{
  "d_model": 768,
  "n_kv_head": 3,
  "d_mlp": 2048,
  "norm_eps": 1e-05,
  "qk_norm": false,
  "init": "normal",
  "beta1": 0.9,
  "lr_head": 0.00405,
  "doc_mask": true
}
Each number is 128 + 32 x the weight over its row's rms, rounded and kept within 0 to 255. Layers, rows and columns count from 0. Numbers have three digits each. The size before them is the row's rms in percent of the matrix's.

# layer 5 attention output (transposed), 576x768, rms 0.0239, rows 46-63,110-127,174-191, columns 96-143
102:091101161106121128138180085134140119112150163151097087115112187092153117089140118142150152141115042154164141109136113123111174111125052178122081
097:147140173135135099163084153132143158103107175143163085166106150092109132146157133112094091132106088126096114187124169134137188134106141116131079
097:129142110159162074181143155142131091146114106155119158104108127127073163066134076173141090105102202093168142118125080110095142124103108087143163
095:135181158079104160161163079093052126119142147088171128150065177082082135090109091169099108127125081147089173170174184138147117169184122135133121
100:143147132206098124124155129099120130214110125133141110160167130185170066131130108127197112129111163124098128114182067107136123093107133097117169
088:104119088123120154148144173125132120125195118129122149174130119086161134109129121128144113174102108191164136166135106174067125090078110076082197
097:110162096093113072108129083127114151129099125141116144086117169138138140137126084096176157113147182118183067099131091131155111115115112116136134
099:123147188077102064119124058101159092136088151107127070180099169091146126160137077076088088195136116154119133083119123147121132111123169112228118
098:147132130104140143082120101146078136132071191118059105175099146125135071108047130150098145102096076140110122165171092189114147137152124196203066
095:125112081097147164106172124116072132140134160131085085114078125048115130172157057159116112140150105157103116107151178173110137107136155116164140
095:116140112138163180082164183160159099113112084133094198086127144201069122079104105122161103114064125094192130097067077087097106099151143138120155
101:099094184170093118197152135114168144108116078110075143121157164222129137157076133206183071128184193108133115114181134086091154137068155088144204
102:117127142120072131135136125122176066126083088113090119111143149130147151101067119104181123116158117169074157125086097189131125150073118120110112
099:131142123118146095106169128112098137135139059083160146093079107095150097185196156150106140169151158128185158132086110131151082101150138088135163
101:076087114157160118173106129121118151163152103103132119101134125111088139097152112119130149137091137113119124124160136113156162070087072147159127
105:146085150124164100078189158157169143122113121150110104094147125164104132150108096097143130127142086091138112128115115183117141115168157101097126
099:147149119160136157162111129155083122133098117119174158149119142155096103145069153062185088167172132118089159164153132090137123146144136027098203
101:148144114136081174122146130099088115124143194154155174146144113155100117133100154124104155130118110134158103153135156118076128116149181181178115
095:127184109117140132112089132121155104143096118129123167148104104156100083120126127101101153219094094146145077207123109126120114146124130063146125
092:121118138152140105105167120115134197143071169111096120139122099141117133114164145111196099106149124100192099144070118023094109114112120131143205
098:112162140122160141133148160145123178130134079138113072148131167118171113133157152110081148188146100134166138121116101154131125118072104108128127
092:093110110113118146148096143150083159104152090155118157114162136132145152041134101153129113179133040127137131061111140172066100096177138133146199
092:129144125130118094148126127147152097126155096100136114104122167187118132083129105116093164134145168132122123139111098121168149134176151144141038
095:106083131104114132173145120205140126111118107129135113135124103092128171161088145146119125186116108133113137158063129098179096072118049157110143
093:145181114131070110152159091080128161095107093142137109092143121128115081198178130104106148104137182117154168170170122078133141153111157175117126
092:071145131134174111092108088164058159146118105120104151138142112123178098135154114127159128172107125091156103141119084129113078063124115055100198
102:092119130130135119157118119154075159139164169183125142109114114122165147153190137112150141061086175155103127146118122154150145128141085141144105
087:102092091113131088074168132130140174150084130177118161110107080112166142095110137132150026148172055133141135112171131148112103069082138076160215
098:108180159144130134138113165151173175169103122063126104098119136133084120169139139147128178127136190089086120175148132130190097099099099150093146
094:174105070124151181111174124091148142170160143136103102101150156086131134092161155154200130116159154111104109114095158095145153189106113116114062
089:124157103098107178073136131105103109074111145154106120124121098110119111084102134149095149167081130162120190149149119173197181125081129097070087
092:105144125123173111161188146159101137148147175158091093169079168126137156100162078083102173139164087141137105084122126119123149132142126168120163
090:146123048151163123127128102123093101169168091093157123072046102180101059178118134119081172224106159097097117191095133142088101100130043123132146
094:114146129098116127120139185127185125113091143138158093139123083173145131126142146096104147077119106065171149185113110113128117109125178127122110
103:105098076095222122172155153119136143107150125128143144158153115126149168118119171081117151079118111097109107130149122104113194120103137093106132
096:119148122178102160130146149087155099080136106176148140139074113067150122113120212137143151165129095127114116124144136128144109110101118135158097
104:091105123116161135150163121118151156091111160150150134114056069132129116132124128123146140131134056133156043149188067138116160109122111127122148
109:137131109110118122138089147134121149116116176150163100138136166158069117132161140097069117141123080125095091179088118129096127131129152099146121
104:164128157195151085119146138155101099169110110162118136125130109168089100097160078181160146113134132119141115115187098140134126131130167105169150
097:140171176107106167170125089080124127079136167138092108195091119124182112151137150150115111119121101121077145143146124196123172087189191150148174
111:111129108176084121127084125118112094197133106175090193177137170161160087085113160185180154111119116124137117150197133070202131082183166141128142
099:107112067123103097144179132136116104120106131140081139177117134097119127123098111132101117140149072183133196187099073117094120071086045131079126
108:090095116137137101146114105082110127133064142177111159080085152142103062164156096124134058158094142151149118146189099101177101129058144093114199
094:100152176097113088197097059130153080137109096103099142130100096141138118127142135103153099132132127114140099161200101188168103136126230083174197
104:101135131088133188144188106120079148125069103140082143157059133141154078162078116150132142065089119138114146153185106134159133109141071118156094
102:161109084075143180078141103140124122118123142133126132117092085131097118110091056129098088107136056130119133103133137193067099105113138087097135
107:154142135133163154125153127142153051138102102090122162119134164152074146108155084123160122161141113111163115145105122133171143118176189124114153
104:121125097168043161115170137080110141102130161140125151103154150129126098109092141171171097142116162090121096083149121102124175164105190131183072
105:158132121101071171104083085079150049126103116117089132095115127140138107075133084105124106168164125104128113106112159172150148083159142119127073
111:097116089154176083116199059138115151169161088105131121131127123076147093169179147094148156154147180140197192206147105132148123123137102084136165
101:094111176192136146215124056135121153162083091191121141084091120123117117075171128124128202130104157081169098167141145166131101125084040140143142
101:146152146120189039152123159176089117148108132131141157095065057161139161144126068116126117124157104118140117186143087147190147067158180093106111
105:100159114142135141143121127145070118119110113137150123108167102134136157161151156095114030179172081109091068116165118053197129174131175056124190
107:154096081182133149149162139107105097074125148143127161169122131141102158109118137106153124152126071165118077128113132171102138152125153138139125
# layer 5 attention value, 192x768, rms 0.0275, rows 47-63, columns 96-143
104:152112137105133223165126161147145081121177129146151120101162119152172125108153146119050059176151119197102125134116106174113132114097113155145064
101:209153100183099089117167145183120093126088148140146159091145098149124122103109144220117069071068116109114097137104164120091124154103128106123129
100:173096150167106169144107122088076150127123114060139137151121150087088101143128149120126142123130145144125131199153149138102209126137164141144141
104:111080145169101117098166091082107149121121139158120144193154061052138128160104157190111126109143108112112167115163142105162180113067124151054117
101:125114082105088196142111133143153113102139135133166114159107124201114146080125140131140153041140089123063118179144088162101114179113143144133105
099:074087132096131105190110166158070140101172138152130076098171162129120109174103132120091059136119113145166141088118100153118142059157118177180170
096:151099190147072084122109112186150162103156131090125094070120109116181180072136115113116171105141145176106206102148110092102081137097163143129172
102:106094124155082151098123122072110177091167128179122102113084106110100093156141127122099142172153069133073105123130152131119035109132157129108150
098:133160097118150170109126183124157086133111090123121145160116119172122129155178109152184218148179119107109139131128158106136171158114147129045115
102:154148152145120182102146095159103129082097169170188147139152161094171103070135087147101105181135124168118159136156171086105144159168168122136161
101:092129158123143116144094169121103151112086166109118139142116104140173082139122102207109051100096081134132042140146115163162166097099148140171059
102:062123126140129143094091159154127098126121129116106203110105129096110158156115153100154137051140155099150072108104124113140082088178078112135133
101:125101141084135124114113144175078068143114140115166074134178150083195116141187123132160076173151126090119118097090166175132086138122135113109066
102:054080138160122082112155142107102193048116153142041090156136155144102151084119121143119108084113093114162046111120139111102179136087121101100105
102:177115091123152133141127136182088131143153134161131115089178175090165142149126064110133103216157132128151120107128110116136073184139048068121152
104:078154158185081122101190169123090099098161108142125141075115153172153127129175183092095115167142113198097092137105153084059103104115130160175164
103:077122098069180174113089152134143189107133154152048113118114128171105162120099107124149168201082069189109107123174179131110106189115097109124121
# layer 5 attention query, 576x768, rms 0.0297, rows 192-244,256-308,320-372, columns 96-143
067:135149120120146129140114108184122124140156113163117173177139168102091128093136144075205178140098090152151135123151127086088149122175098105123111
069:079148118143093138127113097177150183114163165134112139123167164114091123095094122088126180142170089130176115083132119114094133091157137089160150
071:137100112119147156103046106142151085147182121098097192207156120080144153121080157116157166149087158155147098103111153092152140189183116145108128
070:116110125114156136161220127093090150163097135141114092090092115112157124103145113170140068140136134144065141161128112152153078083096091111160088
082:153145126137113145175080140153126148097155111135110190191166129116141124125121119126128148126120168104128087089078113108075130181161106136075125
082:156121082109184167140063144133104073159119054126117138189159123123124126165139172164173107139065204094081089119133119141102123062103132143094127
092:164097129140087130136040139138161139110203131123110099207114160139148135103099150141130132117106138144110119121146087089081117166146117086101098
086:109127138161101165123212095087031161128056160151083133114159132124063131116058095099157097102131072116086120190147132130135136128117132144126104
084:062112129124151149151112131110111117168064047111113131120132144127111143193120096115166103145115188124139109142105149182149084081078122153148144
092:133093155200090134095141111146097170126192155163102136134095178126146158081116112165143125124169043171127143149155148109082113143144095046134158
079:129159136209149114183198172137105111150119159115103098102071116145136137075141096112147105138186084104107136140129144187171148120098126116118118
095:196174107058173152110095115110140070065170187055159146045118108105103142110094088136130136177126120175134187108125131108150172103180112128125112
087:120118138142075159101099108116162123096064054109167143127162124119112115106125118175096137178099159171130085132119109168090101061128120165149113
083:082138133161148122113168138138189169168124051109149128125183118166095088086079157104124150107105152095094115154117156150128095153120125103123108
094:102123129060192148136158132128119077117186090123148123107134081125112136160113127106155166151187076162165129100141106119102161100091128123128153
110:153105132167112084174079088157153170131166170073136148119133150123186115062167139134134176135148060141115083151131124147122063166151127116112076
112:101129126087113152160081148137115192098166137122144185069142046089145111127119104095147058161169069173125066073170164099163167150129149153204095
101:126162098062139108189065168086149156147117087095131135119170163128111047153099180130124142105149137124148120191159152154116123159128079104148153
120:164165076156082101087168103128106114123188153009131133121126155104108136120110108102137128119118161153112134119148128079148118141145097079125135
116:138131105136089140116039153099136126113077150119170111159109170143056174101122088161172132120141151087102153155143096069112126126092110136119100
120:146133176102135143058157137152150225144113110141121151197141095188152126115134124100091173128114133060137179135150071114115103143166127187157082
127:156127091124107191118100152160106081160117087160102138143114126100088075111106114127104150133168162131147112061144169115173133085187180158104110
123:081131125086141106127200139080109097159087141101133202141088155102189104094108164115097174109147120138109112176196115133153146181123067168120126
116:126132140117136118104170126125078130167091081136097124162102128109101120080073128126075118119116103099107149076080140155147099155112163144116115
109:175156123184144098154120154108127052095121168119102108109115098058142174122051090165154134122157059151117161113081142149097141136167160146126178
134:130155147151098163149117179139158133108184076149167129129157044197091163141123092135163149150120177179148139176125138032126179085146107059147115
135:179176142204080147114085134195119130085146170107166111087096123176176068129094128137158154129130178130168132175137173139152134152125128185073121
136:101151113130150074153133106171109112139115122110143147116137145095134087080074146149098121143116108128128106093165156155095170080147132125122170
131:139134136176189091134137132113121150099088113082156129160150125113024143153119120147188084076092124190123134211148178068167164178167089140115126
125:187118154107177095123151167095116100170119126150165144130140119070103096209157119136101170072190201081107074164149166145104127101145127146107149
141:170161101115123142106166148111124158184125125142070110165128154136085104079166109130107073217095074116102115056124129111080081101183191094175158
135:133160083155133180126125111118166163122117106114210162106104115125102166142118150127169077131114186159119143201066139070096090090118115152166097
069:126087094126122065128072124144125087144096106078137139164158130114107141133138156089094120099133166133105118118076124135144152129145154140095087
076:154146123132077157084055131141124099116178123055164157192138134128114133138118152133160132111108142111147114114042162088100169178121135127127119
071:164142124133172109082140152136122108138098096119158149143083130139158076164138125079111110091093157104099114158077153138119158129101141171106118
073:071140125127127134147155123122156173111151139178121121115143124137114147119135160138098164160190072191170168085194113072101128136131153091147140
077:098141102143212114164243124113109119163078124128128070101114145163218098149107077128151106101088106128095126145082130177122097065088135171097135
076:089103117107151099144198124091089162175054143140119097073125148121166109111176143092114082143157119125124145177149141185150128120104109153178136
084:138130155099113077104095143150058122148122122138153146119113149163109173113163148113104079125083173173163047152092122173063132170153139071088104
083:114094124108056066166166123154097103147137171210079098100125138182113177104191104154151159182112069109117104152135071130128127140089158155132100
080:101096124134185155176226166089111133162054144109139075033145137137203156087161140159149097161147157102130125133150114143152117124080120166169127
082:181166125123128087123107178127100103100181196208199096064129135117092169160094096107129198186142125129166116125180110111086155181154131135137106
083:170137121137086089110092166122147137100144226142150109113089110094176127127131126154130181149115064125149162138171112082133135172181149094122107
096:122126091108133139131080130134143081127190116068127154176152155133114124078109153118111108168121152159181148145129167091062137152140108113112137
095:069109147124124118147145112102119125204064077188141140161146150155107126182146121143102095100140168116110102156141096169140139108131123140155164
098:130120154092144152125119102127124138115113157092033122125035074139139138159191109105175094102110081103094122132095096184157109104055129158078128
114:139128138068159132094089131085162125124207148113149113136109089086086172134124122098187168156107151151169174130113160073123176028112097197107145
090:064189103073142183143095122113168126103128108094163153087138142118167095155115150158084078101143140103125150106142156115134136127106079121174176
104:109116128191125069108112114156094147102135124134134109241125143152092184065140111130156065178072114192107147087123124100065145096157138114112054
111:092146124100135167071096076137172121143105074070139189098063162185139110127162189118081160101122180128074135176096105149184101135141137138176150
107:090150126150136155087136127099157099176129117108115127121142182199114061164172135146045141107085128158090134160126162132130116124098144115132138
102:085102093069064060113112177104099099142122177072125107140153130171133112153131163120097185143102154107152182108113137136185131184123054126140122
122:117125137133147077142108096168125164099131136128136148166097116121119136057125097081152143112126140134170137106121140121108140071144154203126065
065:090158153102142135060136126141046171129091154101138095132131132106129135133194056178074121143140171115099120113169130150118169060163160113134095
060:098124181113143167089144122137071150199098119130113120141150111121050130094166116153092097166178168167079117102186092106104122096130164090114100
071:189128130110150134132124112173111130148101105131129110101147137110086167165156125129135143130149177085104128122146112147156134078123106127123143
070:066084138164120116156135096166184130136134143089167177133107170190177134112113146118205110129119115139115111118123132107148122206138094175133090
074:160120096199173095122158150126167129052120092144149113113102150116108177178124113113112149141113161152140140085121151086076142123135101095103099
067:179092095104170071117085145107112109083191127150142142133082140161135159157066139131147155149125178175166131132084146026145134082166155173114076
083:164115146098174113133054067089127147177130115117114116147137088108143145128113158102102164123110138132120163084125111141080098125179144090102094
078:121143121202101150140124127129147171112113156129109078123155165141114145113094157119144077078113136124110135179168157119148180176118087128159088
071:122097124123101123157125136156151142125151089143171122101147068193187139106180132111196126215163174162182128186128165104144133086091108148115137
087:124154094224140138144110117130185127153135175128099142136141174104109124153123122115151083140132069107125109130144114072127130140140154111165115
073:154138161150134100149114145141097102142143149161153127148096151190138089089155116104178134112156087152168113150188065140131063170081101090121149
084:122120145117135155101135188125116120122055121142147142097114115095107157094152198141106113120096153153133109136118152145216114141095109128141116
082:083083114098081111110132100144151134084082109162145128055121138162125050123106121148103147121150157104151120125124183124143135104145137127137099
079:096117127161103123102152132120188181107188133137175102137096150161107082128115090093181145135071137175141161153082092099133140134101109186148138
097:104116174098107169097120148096097104140110117091123063128148056162109161138081127106130137172163147121151173130119178089140165119149140143121139
087:104129118126152110180067184104079148086142215043149146165145166071136170117151076164124095122115051122128160073110129105064148116157117079109142
087:146128141132163049128148113134106126104146118079081152163153075143133117147143158122155132110126096133119112087154140113166160161112159117122130
088:160138104156119114131091117067158165119068108110160127138121139089104114129105092105106139153082148170084120185114143158127131100109087110133124
096:132127116079100106144135161119124146098117126067141129109156129129106125138159133106155121117160158164117103091092140104191146164134130116152119
100:123128114147113108178115148095146124102090131137198028109139118109111156159077087184138145145139111104121147102161115114203064141130097095092121
111:168115176134166147096105120175128161149134117230056160165174142162140131084121146118123168096187144051181158122068141085154137130163112192141163
100:140139070106139142111132134122186123191116163154075090176135128110099070151091100129088104155124129134106122152144119116170131147149139147125128
107:115136098111162186098155141142120103185128132107102156151098144079126122134079164098114178136151125165138150145129123102115182128137087192126105
095:139127122116088194076134135140144136117107064107121122166075127109143158101090142147152094165085131135097109068062114134205135073124153191117084
115:089148170136113131106200148138128108121143180121068145099123100115120135120115166137154123133159097147087145061109159129052154120139168226102153
102:129153135168135134137085170138084114127137132175117136114133035181132166125141083151115170111106135163061135142116168098109174148131108129127101
105:155188116177102075164129170122110160172135141162134124115081100071130089140128131120126164182164117127149114153133172170144176142120128167183143
104:108145106099108121124105146139085138140134131089090138170149140132190133099088149113165116155098202096132137144081147100113124062153147176128112
118:164152067151129080166091150092135144088058127079139125183119121070090067128129128115168092114088203171148074118072164065173129151117095118079145
101:155148118113129123160130120116150107192150133160139109188109142046160123157159122093113146124126135153179098143176157191061105121134171155123165
104:160128146157099119095149172143117170150149171124095216141136186117099034080157118137119125132122127173098104099125178112079093080172192105145132
116:104153123118118184095175125188085108137128138124128160095125113109138095091133189107151085117135129173121087130145143154080123076153191163128107
063:119127112120127138183117100115124118100137148149191130082131132104135223156107135103129140101146077117111114149139116133099108083107117176135148
066:184163145084162171115129114155078135114121135171158149089172121092088145101128103156102190120113156118132133153107096126098155067159117152112149
064:152116097125131146139072100113128127116155117155179086074118152157178177173076143118136152111094131112089127182100115115155112095064114177159139
062:130116153131054086069164160108078176154118117119095175196115118125108102101125149184090130138122159163131123083156121139165099115129136029117109
069:093136144147123135122138084129133116083133119128162117152113116148213131102137152098181116132064123109160179148065151125172188117095098195165148
067:114153143165138135132079197131159117163121148174138163110127119179255099108114165076192098148129113154108163158141129092086145154137160113151128
076:122143128065112114070108061162139098142136159118141171093101141139102083111178110152171155117097171125098096126095115139154131096124141142050146
086:055113159112135094114146150118111144145070152158094140164045158128172150133136108163141150106138075194149150138101133109153141178121199151109134
069:117121120099136189166129143146070125134169092142135138190131127192223145114149195093107129126100129115114148152126119091140111125142155101151132
075:146155149075108083127127149112130160164159113133120145139152074062148112107115161117102166146181117091093113120181084206170137175097104122186123
076:166132147119127104128074187129085115190114170113099127119131131068137164062158201157115143167150112140122129074159108188152132155146126089141160
096:088153120096111169135117114129128139145137076130106122114176123179162166136121169125084159137184099096151193141193116186097117129163148070125067
077:116128090120121101093121059107162090091133091125183101101101180204112082177143115135184135136076143143142159148178095165076099134110106149100114
088:137107101104137162143052087145077125156205143103071179157134088167153137098144110053166124151148093168140100126124109160128104117172148168060151
097:157155110109156161132122142139189110156143115142126097138160066015137188120117150148133179148170165100171151102142173124137117137067121197106200
082:074161057105125111101128130124129205107131094112188104102132156187171126107132189153109097144112176168116117116133160127144078117175109114144127
089:134084156134125099107099133119083110074140060114160127193121111073124184096139186145123082132121179127124181114107121042069106107095148138135124
094:100096115077186174059089128148159106131116067070155111119080113197141067161121121102051161182142152181110168173104111187118135123181132129166079
087:103106101115170230070118109136155102157081123174137136116110155179094043122171174147037161122098137182127100129143104153133114140171150112115072
104:085139093139102053129124125118123132120138174098112147128123116148102116113120135166123210101130088193141163120137125139102175150189062130125131
086:159131143164129131169140186140115116150128142134112106189081121085087165083131140101174133092109135135076135098107118130109133064134162217164138
100:083160136090100127100139123159113128146112140099116163127130121093153150122132205108147120098152116158157112115151113129101157119122156096130123
100:081118151154110110153133126115132114158111147086101127121141122128163129087147168109163119077187105132133120103101105115139101133136143062158105
102:169150132104119136109031166136078103165169115104116135162101115109105132118124102129152095166076132108143089092096132109108115104153152136107161
105:082104116161123051142189131129118147056092136177166067113170173142130121102114142151142153122195116186118171159152139122116129156110128165153097
111:130176090119134133113094145170123070137157084117097199145096203079100180189114086154166081071099125124140116105106108106060151134137158088091132
102:171142109101191162129132147158083158100138098158173095142110100123157165132182094139157116131069105132127118163085130114095122091113124165139159
101:105103124127108110084054161097151172176131142142125152189155080131113132101112122153190115219151164139126069100090124185131082114170151051152124
105:100108065187175115154152138116153145110095135124181195114154151132125145144103115117101132074132163204145113218144116198165122170084131134110140
100:108128144105151159152118113082109130120089104133114121096158131104104161124135140089162035109160202189119132150107110118096144114083158193119114
111:166111147222123116101149111138124105100105125129126106136155158117098110112085115151088090126173146138098178143204142070164154107170136136110143
115:094094152150146124142151121082157108096119149110130097103092170097191091097102120127097102088151136178116134174146097129121168144176187160122096
099:120199120119066166106165097142125050089118125126179106105052141092106122093141109103112100136108068128143094142131139075151051131169124101000115
105:115126131100117105090145129154149121119120062159157146088121160147086107166164101167147158148117146162153127142112160129203085180082130104093191
105:146165106113094099144175144129096098092145072127132140124188145111114191083126119125149137124125145207118163172120119152084129123124094140153127
105:093126190112077148069077119086194116102120082134194117106139166136114176115105146120135156155149209127113103185084138107106099179139197126154163
117:137141111134101099147082211123110163108127136178110147187165132145101105082133102123111136152054066086113088105108155137083089120157118057172150
093:078144198103149110161074107147093121129162166027126092176088179121100127160100055128136107100122114084184094124100159069168140116140125148174129
088:150054139063120093132054181137140080120161113068156192113159161110103067123149108148096157121117115092090097103081118094157159125103073068170157
096:153143123102156165149101151109044118133183080101130143107146120075112161146095125100137103123165137173171123143159135133163116128166102117135144
110:099097084081143147165124096109143189153100153129139089138097093165136085138163130109130123157092093137145136120152119092159128087133095117103139
097:136058119092120136102166110176137124125146062180117082111146132162121158081105138142142191160124188082103189177084116143189137130176072171087132
098:178089109065186162135121136169129125096109141086150086158091132096120073136173167084084072084148121119139134159140131149143159134123090154158187
110:098128120140119097117155096057145118165076147074174107115108148152149137125132205146097143151148163124053168162170146177126189202124074196140111
088:111139146164141133164156086098167091096063138107153144179092146105091146105104140141109071059093062106122090085089202203208091087097105164154130
095:158100082171151044159177106093139139183156148159133136067080134133115096135115131136127082140086139124124140072136148117135150152149138147066126
095:160136142139158176172130143150131101096127087171112100128146127129092137127097070148122140170168163151132125162134130083112127126140192063194116
091:184145097163183095125125121190142167109151098141139112137180144142174171136141142174124142129174153123132148147119090082170142182129105164111122
097:087130097147153090115109130176107067135076138130115162066132139156163103114104150107128103177109103125121076133073149141129121091142148114114138
093:106109102089161115100072142148169185129073148086143116134148184187132086097081156094133096098091123103131114167130175120094129077169109151184115
106:144127134133121080129140155175129141140106140137154141058038118087104112176231135080171127111141184130123147164159165175159086152145155141100111
106:135090120130127123127126167129088136154159114100106131169141113154097125085133162171127128131106121121072149104151094030065146123162158134162119
101:112161126168136148082112086115230161074107117062156122073123143157107128103119145180071099206105138142112107183080116129083112160169115120171086
131:161124098092115175112083126145071113134136118119146135131097122125065120175172113131115099157051127093166057140114142134122137110133110117112173
108:168171138071120192105101091149055096152149138105074149134092110108100159160161122132115086128040095061166090112153138125110114139174115128109129
101:129168112108172185088149110117093127115094107165104124131101130114124152177185101157152082137056141117111137215141111141123069104085141203121150
097:100110148123099098148190128094115171129141204108121114151143137111130085099120212097141154099195124158117136083145099110147156106104159076171125
101:118126119138169138129195127097194126134088175130080077082137134125192127185106127120175107115101159159112181228127127191102142125065147172127094
114:085149151174129122140174109079146134052054165159148091144186157103139111028120121149073089150135123170148183210180170116071144184130127214133096
110:134133111156107083118046121148047154153139168092089140055084121137148089127151115109115114104047137106123113141155147138129103117107156140101112
113:087112092105108099174190147108158137093144144132095115122149210144138118072136094145089137146122100125107087104176107143151125094195123095160096
120:079115162137131156155180071092161142140061174099130084095170157134198140098105129128093127096200162153135168156169111129122124146132140180163108
106:153118144136124101093147151146151104088135121129101129085122151116100129100155139137125150162099124070073125155143124145141123118154137082127108
106:121160119126127103123117145122123185133142163141146156170119165100083075138121150164160174148090073067112075102152112176115118117170085102146100
119:103113096029168161120087195108124103213147078102145178144121103160109185122126137111150121159077143119103119055077126096130116109213120103102171
107:087152114165127111113082118117124176156103123132193165099165118138124079181141106074100102127109189184147095170091104111121148139036104144154131
123:116143202168083162103146082140119141079093143106122086138145104114111194099107082163184112088173122169104153167155135167147097101195173163124091
108:139058115071128119145160136160132153185157122146152152126155137179091130193120144130104146164127165102142148085091084118138174099166118047146137
098:071145115116089134164130162136154083146067130114169181113139109135105195133102059131073071111115149161134133163112127120044071089195180089149175
114:128149147137121146096106144163138177147137126079149152171075154099190104134098138089173149067108127136140081125126134139142109127182129152180189
105:069137142108083131082126092118155087119086095109177150079160131096122168205108109099110152106176156186124117197133128207127102131161169135175099
102:094165114158064122066141054111121102097116142124110132129180159133125156118140112125112094096170140144128128145106151120073132164075154145107161
092:078114168141114140166130144102089157132122178145075090164185129110147157129088081127124158117141136143156107142134096162135116126197136105179137
093:142121160117174125119147134170123104149188105164129172133112111114164130149109119146139169164151149088129122137119119190169150111111102125123107
# layer 5 attention key, 192x768, rms 0.0287, rows 64-115, columns 96-143
074:082138135127125103162138140135151123091102115113104116124120080063141135090109157160134184123227140147168155117095123101136086130173134204135153
066:130161150112148160140084177132153081105184099135083119119123104100092123125063138163184137099140109132159152156150134075121111124130112171120161
071:111131222066131104128131159165130172192102170087139138089130156149182151151138162165170132151184109114172123184175069099082157186124136122125147
072:169125085096078170101058090099121077083156108151130138140074141147092129150140121071106144077039158132156081069101166091172148111114174134087127
082:133091165122082111093110141144108125141086152158146091119113084147141050076215160145092189148123096088140122176128139158143093135114159157125150
075:086153141107101079151085126135133116095167182069170103073123114077118160146064140137090151135171101135148168078107149134105082185196115112155135
088:155096200089068132141150145164100152177091163104080182165093147181153130086242150172148158121184102105181101157133098082131197095120106104110154
083:135110142175124160128119118100135126122080092094189147094176154088141109082106145105119186110166126065133138162150125114127134114126114177139163
091:101132093154157119151087076120104152074144129160127102107099115181086132171127114133154102114080099209088167083125193148087102135144197078111121
101:091132199058112183209152088107142152160111121096078112190102150177113144097156113117135105071106140128168135077116106164097081103122111070126155
075:152128082151156141103155153117114094163076118091158126161117150048107089087132117156103126080150117081111127087089216132136099091191131132098139
100:102068184126118092124128174120111152139192134180115124135166123127149098097154149142093144138153091122112122115120144096131158178124163105155135
098:161139112119148116161127126163096149091139162112169148118148099111143178117058114136118150115141175099099129107113140058113149171094224130097115
093:098114025145114112132129129113123149128128160111115112121105140119069179100137131184074169117195117159085147108077184086161127159123132072124152
107:105140108108149140159179168166083102151136142124116190118141165050124079136041162126118120112079072131127120141109128145138108147163099142100135
093:064103124132150134148127128108152141218092103133147186130118090117117192050133178139163152079085151144126120095141106161149095065144065155099120
097:178161124075182183130129175133086096180092119124108137089173104128133084158112088106111184160132135125144124135064110175157110078150136095117173
104:090152042139118120130166117105095129121107107156116145086155182089119132100101111090127083153138136177161088175116150122068102170113073092112172
111:101153161129095082155143124143115146101097138099118080170129121077127174116113126115105093143110121101168132138118109066146129164174073084097102
106:166150129153144131152043145104090095089103163110191153157108138071137167144125125081175109121178168118105118070128162149120129226098153178114081
109:120129194082138122119157101152147172165141123076095193141160107074176088175139121102100105126173135102152122191176142119088127055073120079155132
107:111135152142106117156125160145129151164040145127106144146101138098114126115174149145101122123113102181177118097104124163133095161113176118128127
098:125126136075146107116139109142042099156159140109103147158119109107181132117120124129086143166132107125141136131100143106206143117149100153067131
170:160126194075153139127134184164088165167157118118047094144122084125171108151164143146142131151132129129144138111117085157118127157097157135107138
125:128119099140159094170147160167085081117100131143111126095109046137123158087107142128107121133181108158137163132146104140077134127141085163153185
126:140127131158091143091125112134142134092184092159174130097093078121094131177134106109137160147162161084132166205193136044152158097144112126088140
119:132178161131085110126071092143113098088085153055157100151067138187154127116099103106154154128126222126115124161111137137136139114089140187100040
117:136142129136141096166173135103115135137106175158113170130140156098139155110061133166095129181157087151101114134192131144128108151214138141102172
113:147100170161131069154171100124125153100113104154176140134144105153113132103118114145170125137147130145117121151128140133163152225123123150092135
123:150141098164160159146161156085076088163217089156162096131144080131154078135089077188092113105088132092136138227140115147153141117102158178091134
122:118124099134143091127147183119182112156106108114084125145140172119084140118209126142124058206129077130129109114096122113118075118121128110178159
131:175117164106107127125102115103134182072120097139186127140068084148156119150127114143157101138102149119135145170137135118140118091091152133130082
088:131125173120145089088183173125112165188117114084184176126140148150188121070183130130168156187140161142141115102140092148123134116167132109148118
076:094087172108163064151195136142093182168114131135157125059149116091214163125118115112104154208212129134141124144147103191098118129123132132174126
066:169112140094146114086160143115091104116112105143142098109162134133117090120166117100119134159153114136178157130166138104162130140138129110132167
066:126131118123125119129117123055146084133102086158110142151114110130145115130110107083124097091113137120170159143064149158134069072125071142088165
078:131156122154125133138081122138088108125138132128157162160152126137069106083115158071127110111111157066125104085143144108097140144126121095111139
080:130096092149142194142095120122124102100140118141116102104130112186041164163119140124141085116049167160163148029088144072096117092150145050094148
089:149136143097154168115134136124142123123177091103118085154157126075194181189135142145155141141164139126113136139143099117118101108159099109215137
095:161148174111145174158122094124112150157125105079142132152127134094110116114086142086099142120129170122075138150120155170119140112130146115157138
079:092131072154107130074108113128152107103105173144170146108154142118036095115145100097185118151115067096092104128138136177138132152142141109129114
081:137133139138148078149125158161104149143089110086190155122081127124114158128077134136155137112124107169116127182159112057093118090133125089094133
087:200174168071144126146147168154098109111184104155129089153061104129151125169164066137153121196148162073169127171148084185136141153108183166134125
096:142148184077089176086145152121129160145039182147126121132108133142146115186117127178117156072112138158120131105081133161197137189121145132132182
085:104084062157124134095067139099123077108097151108159139141095157061136129143100146142127067182116112139154135154173122162164143075200129138135113
089:081092122119096065152090145094188120183112111129114077150127138151158144099162132096157103160152121066105124106086119169153165124123110119157105
099:112102168114181089115141152108132096145180101118126127066125114107162116168110090134148166085158070148147134147108100092123116137119125152070100
099:153144057193116117125119126074177080073122139154178137099137155085134149115105061109153084136133059137089114138083204194115127144161098101119157
107:099153094165159134105146183162122137132164096105176111156193065049085141085118136128128116226082055154133121152163141056148105118180147224164118
087:147145084088150111112062158085114091112192069037143131104097156139131173128109126129121116097116129080083130183149120126075072144170048118147102
091:140177079159042103121124136118160127122144151188141114140101118168139148140116117146133077121052107172093153115090163157155113128141103127123120
102:187167115144112112102086117098091102082141150125209119133179129172134155142064105130145128162101154074116187099174121122064128205139151124082122